Weights of a small transformer language model: vocabulary 4096, a variant of Muon for these matrices.
Each number is 128 + 24 x the weight over its row's rms, rounded and kept within 0 to 255. Layers, rows and columns count from 0. The size above them is the row's rms in percent of the matrix's.

# layer 2 MLP down (transposed), 256x128, rms 0.0612, rows 113-121, columns 0-127
size [103  96  96  94 102 103  89 107  97]
[[107 136 151 165 123 127 162 112 128 120 137 131 133 158 151 159 111 188 151 120 102 124 103 103 133 120 150 130 129 139 122 135 160 128 157 130 136  74 107 116 150 154 109  79 120 115  96 112 136 125  86 142 169 163 146 102  92 186 117 117 116 106 131 131  93 153 168 141 161 137  92 150 116 130 156 159 156 111 131 152 118 145 117 154  89 106 114 135 156 164 134  83  98 132 127 108 136 130 109 154 160  91 134 163 160 157  81 118  97 155 121 127 120 168 102 128 142 100 105 126 155 100 150  91 151 116 123 138]
 [142 126 142 138 154 107 118 135 148 151 110 113 140 149 122 143  90 153 141 134 121 109 139  89 124  66 211 152 113 158 141 162 105 105 141 146 125 114 105 134 160 149 102 143 192 127 134 115 140 127 158 187 166 131 142 127 113 134 126 145 125 134 153 149 161 122 124 123 171 106 136 112 131 113 104 131 126 150 151 120 192 142 151 146 122  95 111 140 123 158 172 111 145 102 105 126  90  87 120 138 141  87 132 153 143  93  96 144 102 141 122  98 137 151 123 135 140 152  89 164 150 149 120 100 116 134 157 104]
 [131 125 118 127 113 113  93 133 110 153 132  78 153 121 103 145 132 143 172 117 112 130 143 102 158 120 137 133 162 109 144 124 154 113 160 157 110  93 180 133  84  88 165 123  81 134 140 147 156 133 105 130 169 108  94 126 168 113 149 156 113 144 130 119 142  96 144 140  92 143 117 125 107 119 116 120 160 101 110 115 167 114 176  97 109 187 124  92 120 123 129 144 120 143 128 132 143 129 154 132 136  82 180 166 126 133 130 158 168 131 149 142  84 136 104  72  81 143 121 156 116 139 148 132 117 123 117 121]
 [106  77 167 119 151 110 128 114 145 116 140  85 112 131 125 132 127 153 102 118 133 153 155 113 105 132 118 119 139 186 102 114 105 138 170 148 124 114 123 181 129 105 148 131 144 114 143 158 127 138 136  86 151 162 154 103 115 105 109 118 101 133 154 138 167  89 114 154 126 141 121 109 121 120 139 105 137 147 152 141 129 117 115 122 146 161 132 147 146 151 114 106 139 120 154 166  21 101  86 163 123 114 116 155 107 129  81 154 105 123 130 141 150 100 138 154 116 136 112 113 178 164 159 113 128 132 105 147]
 [111 130 116 107 105 141  88  84 165 141 146 107 145 119 128 124 114 146 117  75 156 151  95 114 109 162 144 131 140 139 125 159 140 142 136 135 102  98 153  97 133 158 136 105 117 122 119 171 135 147 167 113 127 183 101 167 173 108 101 122 120 124  65  92 144 133 140 123  81 169 116  95 122 131 126 136 138 141 123 121 114 117  95 156 113  72 119 130 126 107 125 157 133 124 114 138 110  82  89 105 103 153 136 117 169 135 130 112 122 112 133  96 153  82 144 148 154 114 138 163 158 145 161 164 107 139 149  97]
 [138 123 114 119 121 116 167 152  93 111 166 170 137 174 110  69 192 141 114 102 137 131 103 124 106 180 144 109  93 104 116 151 136 146 153 142  89 118 154  81 152 134 129 131  89 125 147 129 117  97 151 183 124 163 102 147 115 156 149 109 112 153 122 124 147  92  91 145 115 129 153 163 113 133 146 139 150 131 129 114 137 155 101 166 124 153 103 126 111 113 139 112 129 137 126 136  92 139  93 183 154 127 118 136 123  94 112 108 175  80 105 121 110 120 133 143  97 122 124 132 130 127  82 116 122 141 114 151]
 [134 116 132 122 133  92 138 137 154 151 139 141 132 139 130  86 130  95 113 116 140 133 123 131 141 135 160 111 175 108 131 126 103 125 179 128  89 165 150  90  40 106 124 176 152 111 142 143 125 121 130 116 124 147 177 102 152 146 132 101 116 125 147 177 156 151 109 123 149 122  99 117 121 134 133 166 135 161 116 121 126  83 133 137  96 131 118 134 135 120 144 142 164 111 133 135  79  69 129 128 141  90 157 112 118 134  68 165 134 152 166 128 140 153 143 142 134  65 127 136 139 140 117 110 134 130  93 130]
 [161 144 148 117 137 129 131 170 123 134  92 127 146 167 102 134  89  78 119  91 172 119 168 128 155 155 104 102  98  49  83 123 138 138  97  99  90 119 123  88 135 142 136 129 117 138 133 133 123 141 121 152 107 150 161 119  91 135 124 131 102 144 130 136 144  85  99 145 174 162 131 163 135 134 130  96 125 102  99 108 150 146 127 140 112 161 148 146 146  97 160 142 167 134 159 132 135 153 119 135 118 152 130 129 151 126 167 119 123 124 165 162  98 117 119 140 130  92 142 108 141 115 126  95 138 143  82  85]
 [118 127 158 121 126 139 131 149 128 110 134 182 122 131  98 109  98 157 166 134 147 138 120 108 145  97 144 148 123 110 137 149 107 152 122 116 184 156 104 119 153 134 136 130 131 124 133 115 135 129 129  90 160 119 146 134 156 154 138 117 146 131 134 102 115 139 132 157 147 135  76 155 161 147 170 145  93 120  87  99 132 114  83 181 114 145 155 170 127 121 118 123 114 131 124 103 136  84 147  47 114 150  90 121 157 114 172  98 137 127 136 125  94 165  59 104 117 125 136 100 135 146 101 131 117 119  93 138]]
# layer 2 MLP gate, 256x128, rms 0.0705, rows 114-121, columns 0-127
size [ 96  98 103  93 108  90 110 102]
[[151 140 100 149 142 130 111  88 125 137 149 131 154 117 155 122 119 130 154 149 150 151 106 129 183 127 135 138 116 110 112 145 120 132 120 143 130 119 129 155 116 118 106 157 149  95 108 132 134 111 115 124 152 133 137  75 142  96 118 141  84 140 156 120 128 167 130  66 115 115 139  92 141 110 127 133 141  79 107 117 114 116 123 139 127 147 114  68 138 160 157 106 137  99  79 166 130 160 137 129 130 154 155 146 114 122 143 108 159 130 129 144 123 105 166 139  96 100 156  55 118  96 154 165  90 120 193  98]
 [144 142  94 123 123 149 146 130 136 154 136 155 120 129 188 120 141 132  92 132 135 107 156 150 157 160  94 137  87 156  77 160 120 125 121 155 126 130 123 117 129 136 134  77 150 103 123 102 133 140 117 107 117 129 110 149  70 117 147  95 145  81 100 166 100 103 104  91 166  91 148 132 119 127 128 128 123 115 144 138 151 133 119 104 129 102 163 179 150 134 133 146 149 110 130 101 108  94 137 136  95 156  61  94 138 114 163  93 150 144 155  98 117 125 165 140 140 106 149 101 109 139 157 137 168 118 145 142]
 [133 149 146  87 125 108 113 123 140 113 155 121 133 114 124 128 142 124 169 140 139 159 107 105 145 104 124 129  73  68 151 141 104  83  99 123 116 159 112 117 109 170  89  99 120 158 102 152 114 117 196 125 112 110 172 119 126 155 117  96 152 141 135 168 104 157 140 115 106 168 103 141 120 168 129 120 169 155  97  72 150 140 116 155 145 148 137 135 104 105 134 152 130 111 107 111 177 145 141 122 130 159  96 146 144 130 147 165 143 155 100 141 163 153 123 106 140 144 168 134 135 117 156 137 127 124 104 112]
 [135 146 116 153 159 140 159 176 146 109 100 128 140 218 112 121 129 161  82 121  97 141 125 180 153 143  89 109 102 145 115 117 143 135 130 124 147 127 125 171 129  96 111 118 123 154 116 146 110 148 102 117 126  79 145 152  96 131 111 144 123 133  81 101 139 147 100 102 159 138 134 149 102  79 145 141 152 147 110 115 140 112 124 161 103 167 163 162 147  99 134 149 125 103 134 135 123 123 156  96 144 185 118 115  88 107 133 164 131 126 150 102 152 139 149 164 140 144 130 128 130 113 151 103 164 121 125 115]
 [128 110 147 132 121 124  99 133 172 131  70 134 107 150  91 194 109  92 145 134 152 120 104 127 130 116 164 162 129 140 107 147 119 119 139 114 124 114 168 132  94 131 156 141 139 110 121  94  95 165 101  88 137 116 172 145 115 116 135 104 156 116  99 112 101 124 128 159 173  90 145 126  74 133 113 104  93 134 113 120  93  87 113 118 145 137 140 150 137  77 166 151 119 112 171 125 124 149 113 130 127 129 128 143 116 150 159 133 131  68 136 102 167 167 113 127 127 159 116 108 142 107 154 120 146 158 157 122]
 [ 88 129 143 121 132  99 114 125 144 129  84 122 104 155 123 146 131 171 174 155 117 157 121 172  92 117 134 127 175 130 109 130 140  84 139 144 120 138 138 130 116 125 125 130 128 144 129 133 129 123 142 127 120 130 109  85 151 156 115  88 156 180 165 141 120 125  99 123 124 164 119  86 120 117 139 116  99 112 100 139 122 101 149  80 130 137 138 121 127 100 150  79 168 117 113 104 106 181 138 113 136  93 145 137 117 166  84 134 161 136 135 124  82 134 160  70 139 141 162  88 173  89 120 123 141 167 128 126]
 [108 103 157 149 124 107 122 176 122 146 139 105 144 191 116 161 114 159 169 107 135 102 102 156 140 144 162 109 110 108 151 136  95 143 117 134 128 141 110 134 152 169 176 134 145 141 136 119 155 160 155  88 132 103  86  90 142 103 120 134  89 169 115 163 139 133 145 147 154 108 138 117 138 130 159 134 119 134  97  92 121 130 130 143 114 154 157 157 149  91 146 113 102 121  88  93 110 105 111 101 142  96 115 110 109 127 142 141 116 102 177 120  80 144 118 144 121 125 141 111 106  97  94  92 104 114 113 179]
 [105 130 164 117 133 162 126 133 145 157 158 119 155 127  81 105  96 142  88 102 137 140  99  77 124 141 137 139 108 151 139  91 130 161 126  84 126  95 135 109 155 125 122 100 118 151  62  85 149 124 146 142 111 127 139 151 132 158 144 186 168 105 107 107  85 166 148 158 122 144 132 138 111 117 133 117 155 138 147 151 136 149 191 135  92 109 109 132 120 109 120 166  95 166 138 114 111 116 131 154 106 124 117 145 158 129 121 106 137  97 151 156  86 149 162 139 142 160 153 113 121  90 156 136 129 118 147 135]]
# layer 2 MLP up, 256x128, rms 0.0695, rows 114-121, columns 0-127
size [ 99  92  87  98 108  95 106 108]
[[136 166 132 156 174 128 167 103 134 131 127 133 137 104 136 105 164 109 126 130 173 138 119  53 177  97 108 157 111  99 117 160 104 127 106 134 101 125 157 126 111 128 131 132 153 161 141  97  84 133  60 117 105 121 150  89 145 136 134 122 106 143 137 117 114 133 108 165 106 135 142 116 106 126 137 127 110  95 139 131 142 118 143 146 118 156 133 116 138 144 151 128 121 144  96 132 134 140 131 139 118 138 156 171 136 159 109  91 164 153 135 126 126 129 180 132 101 131 139  56 116 120 168 136 124 139 202 129]
 [138 122 123 161 133 136 155  97 160 105 152 185 125 148 138 156 132  85  67 130 147 156 141 150 110 171 117 133 119  86 135 183 134 144 118 168 129 109 104  93 120 140 151  78 146 113 104 112 115 120 136 108 129 114 158 155 101 124 124 123 140  73 135 138 142 108  98 114 139 141 135  66 139 139 131 124 112 129 157 117 143 140 120 145 115 134 144 165 167 194 132 170 148  97 105 126 120  88 133 113 149 159  95  84 147 140 137  91 131 129 132 118 101 135 167 106 135  99 146 109 124 112 138 120 139 120 100 128]
 [140 114 140 111 111 106 109 117 150 144 105 117 113  97 140 125 139 113 175 154 104 164 131 109 172  79 112 125 112  67 131 125 132  79 101 122 132 157  90 104 118 174 125 122 126 148  89 155  87 150 168 124  92 140 184 146 138 138 155 108 139 143  96 150 134 104 143 105 111 149 119 128  78 166 144 107 125 176  91  74 145 114  99 164 136 105 107 150  98 102 133 160 132 115 101  97 155 123 127 130 135 125 134 145 139 161 133 149 134 139 110 137 152 123 154 124 111 128 160 127 144 128 131 100 137 156  80 123]
 [144 108 148 107 132 146 151 151 133  91 129 117 155 146 121 134 145 121 110 118 106 130 161 103 109 145  98 108 114 163 101  94 161 146 112 105 166 143  92 174 132 123 133 160 126 118  81 102  88 152  96 141 104  76 105 145  79 125 147 164 135 105 156 142 115 101 102 115 119 143 173 138 113 127  98 122 132  98 102 159 151 133 108 138 112 173 146 127 128  93  92 131 158 136 109 117 125 159 168 103 133 162 109 133  59  92 113 168 128 160 122 103 160 158 117 127 115 151 120  87 142 129 144 112 142 116 133 113]
 [155 109  74 165 129 115  93 166 101 152 152 115 165 107 146  78 173 145 132 134 104  97 133 109 154 144 151 134 104 107 135  81 128 123 108 101 125 140 134 124 166 170 116  95 102 153 127 186 121 113 186 126 106 167  90 112 165 113 126 117 106 108 136 156 127 195  90 126 120 123 139 123 164 117 146 135 127 110 112 143 148 159 133 122 125 137 120 132 103 148 118 129 135 145 131  96 145 104 153 133 163 150 131  82 104 115  91 134  90 148 133 128 128  95 108 100 133  95 127 159 121 113 143 129 141 128 104 152]
 [ 99  89 166 109 134  91 136 111 112 137 112 150 147 123 110 133 123 175 160 151 134 153 104 133 120 165 168 172 140 171 144 112 121 101 110 137 155 147  93 144 141 118 106 154 140  92 144 136 127  89 118 123 118 131 150 126 190 150 110  96 158 152 120 123 110 128 107 103  94 166 126 100 144 124  88 116 123 117 112 147 135 118 108 156 137 124 179 100 127 133 119 124 170 108  90  97  78 118  90 130 151 128 102 149  94  81 103 109 108 131 143 118 172 133 146 103 157 116 138 112 156 134 135  75 140 119 111 100]
 [114 110 142 134  92 148 121 121 191  85 124 137 116 114 132 115 166 163 107 145 101 151 114 126 126 147 143 156 133 154 104 143 140 135 140 103 140 119 133 148 140 104 115 117 173 136 124  87 114 121 146 117 126 111 127 121 108 149 136 155 137 135  86  96 110 186 112 138 113 104 111 111  92 143 138 145 157 150 139 107 118  84 134 157 110 117 117 149  77 122 161 149 160 154 155 132 131 136 165 117 137 140 133 128 132 133  74 108 163 122 108  91 125 129  82 118 121 165 144 148 131  72 172 188 140 136 176 168]
 [137 135 149 112 115 127 127 106 133  82 129 156 112 141 162 166 153 111 161 135 117 120 134 152 125 106 137 105 127  92 112 167 101 104 102 168 158 146 126 143 112 105 146 173 121 140 147 176 145 133  97 121 113 116 117 104  96 112 121  75  80 151 128 125 153 115 124 113 159 114 109  95 125 127 132 116 115 119  85 134 121  87  69 130 145 141 145 105 153 145 146  91 128 106 105 123 164 104 133 147 122 147 160 122 111 142 166 139 151 166 133 103 134  96 147  94 148 124 133 182  91 183  97 177 138 141 130 154]]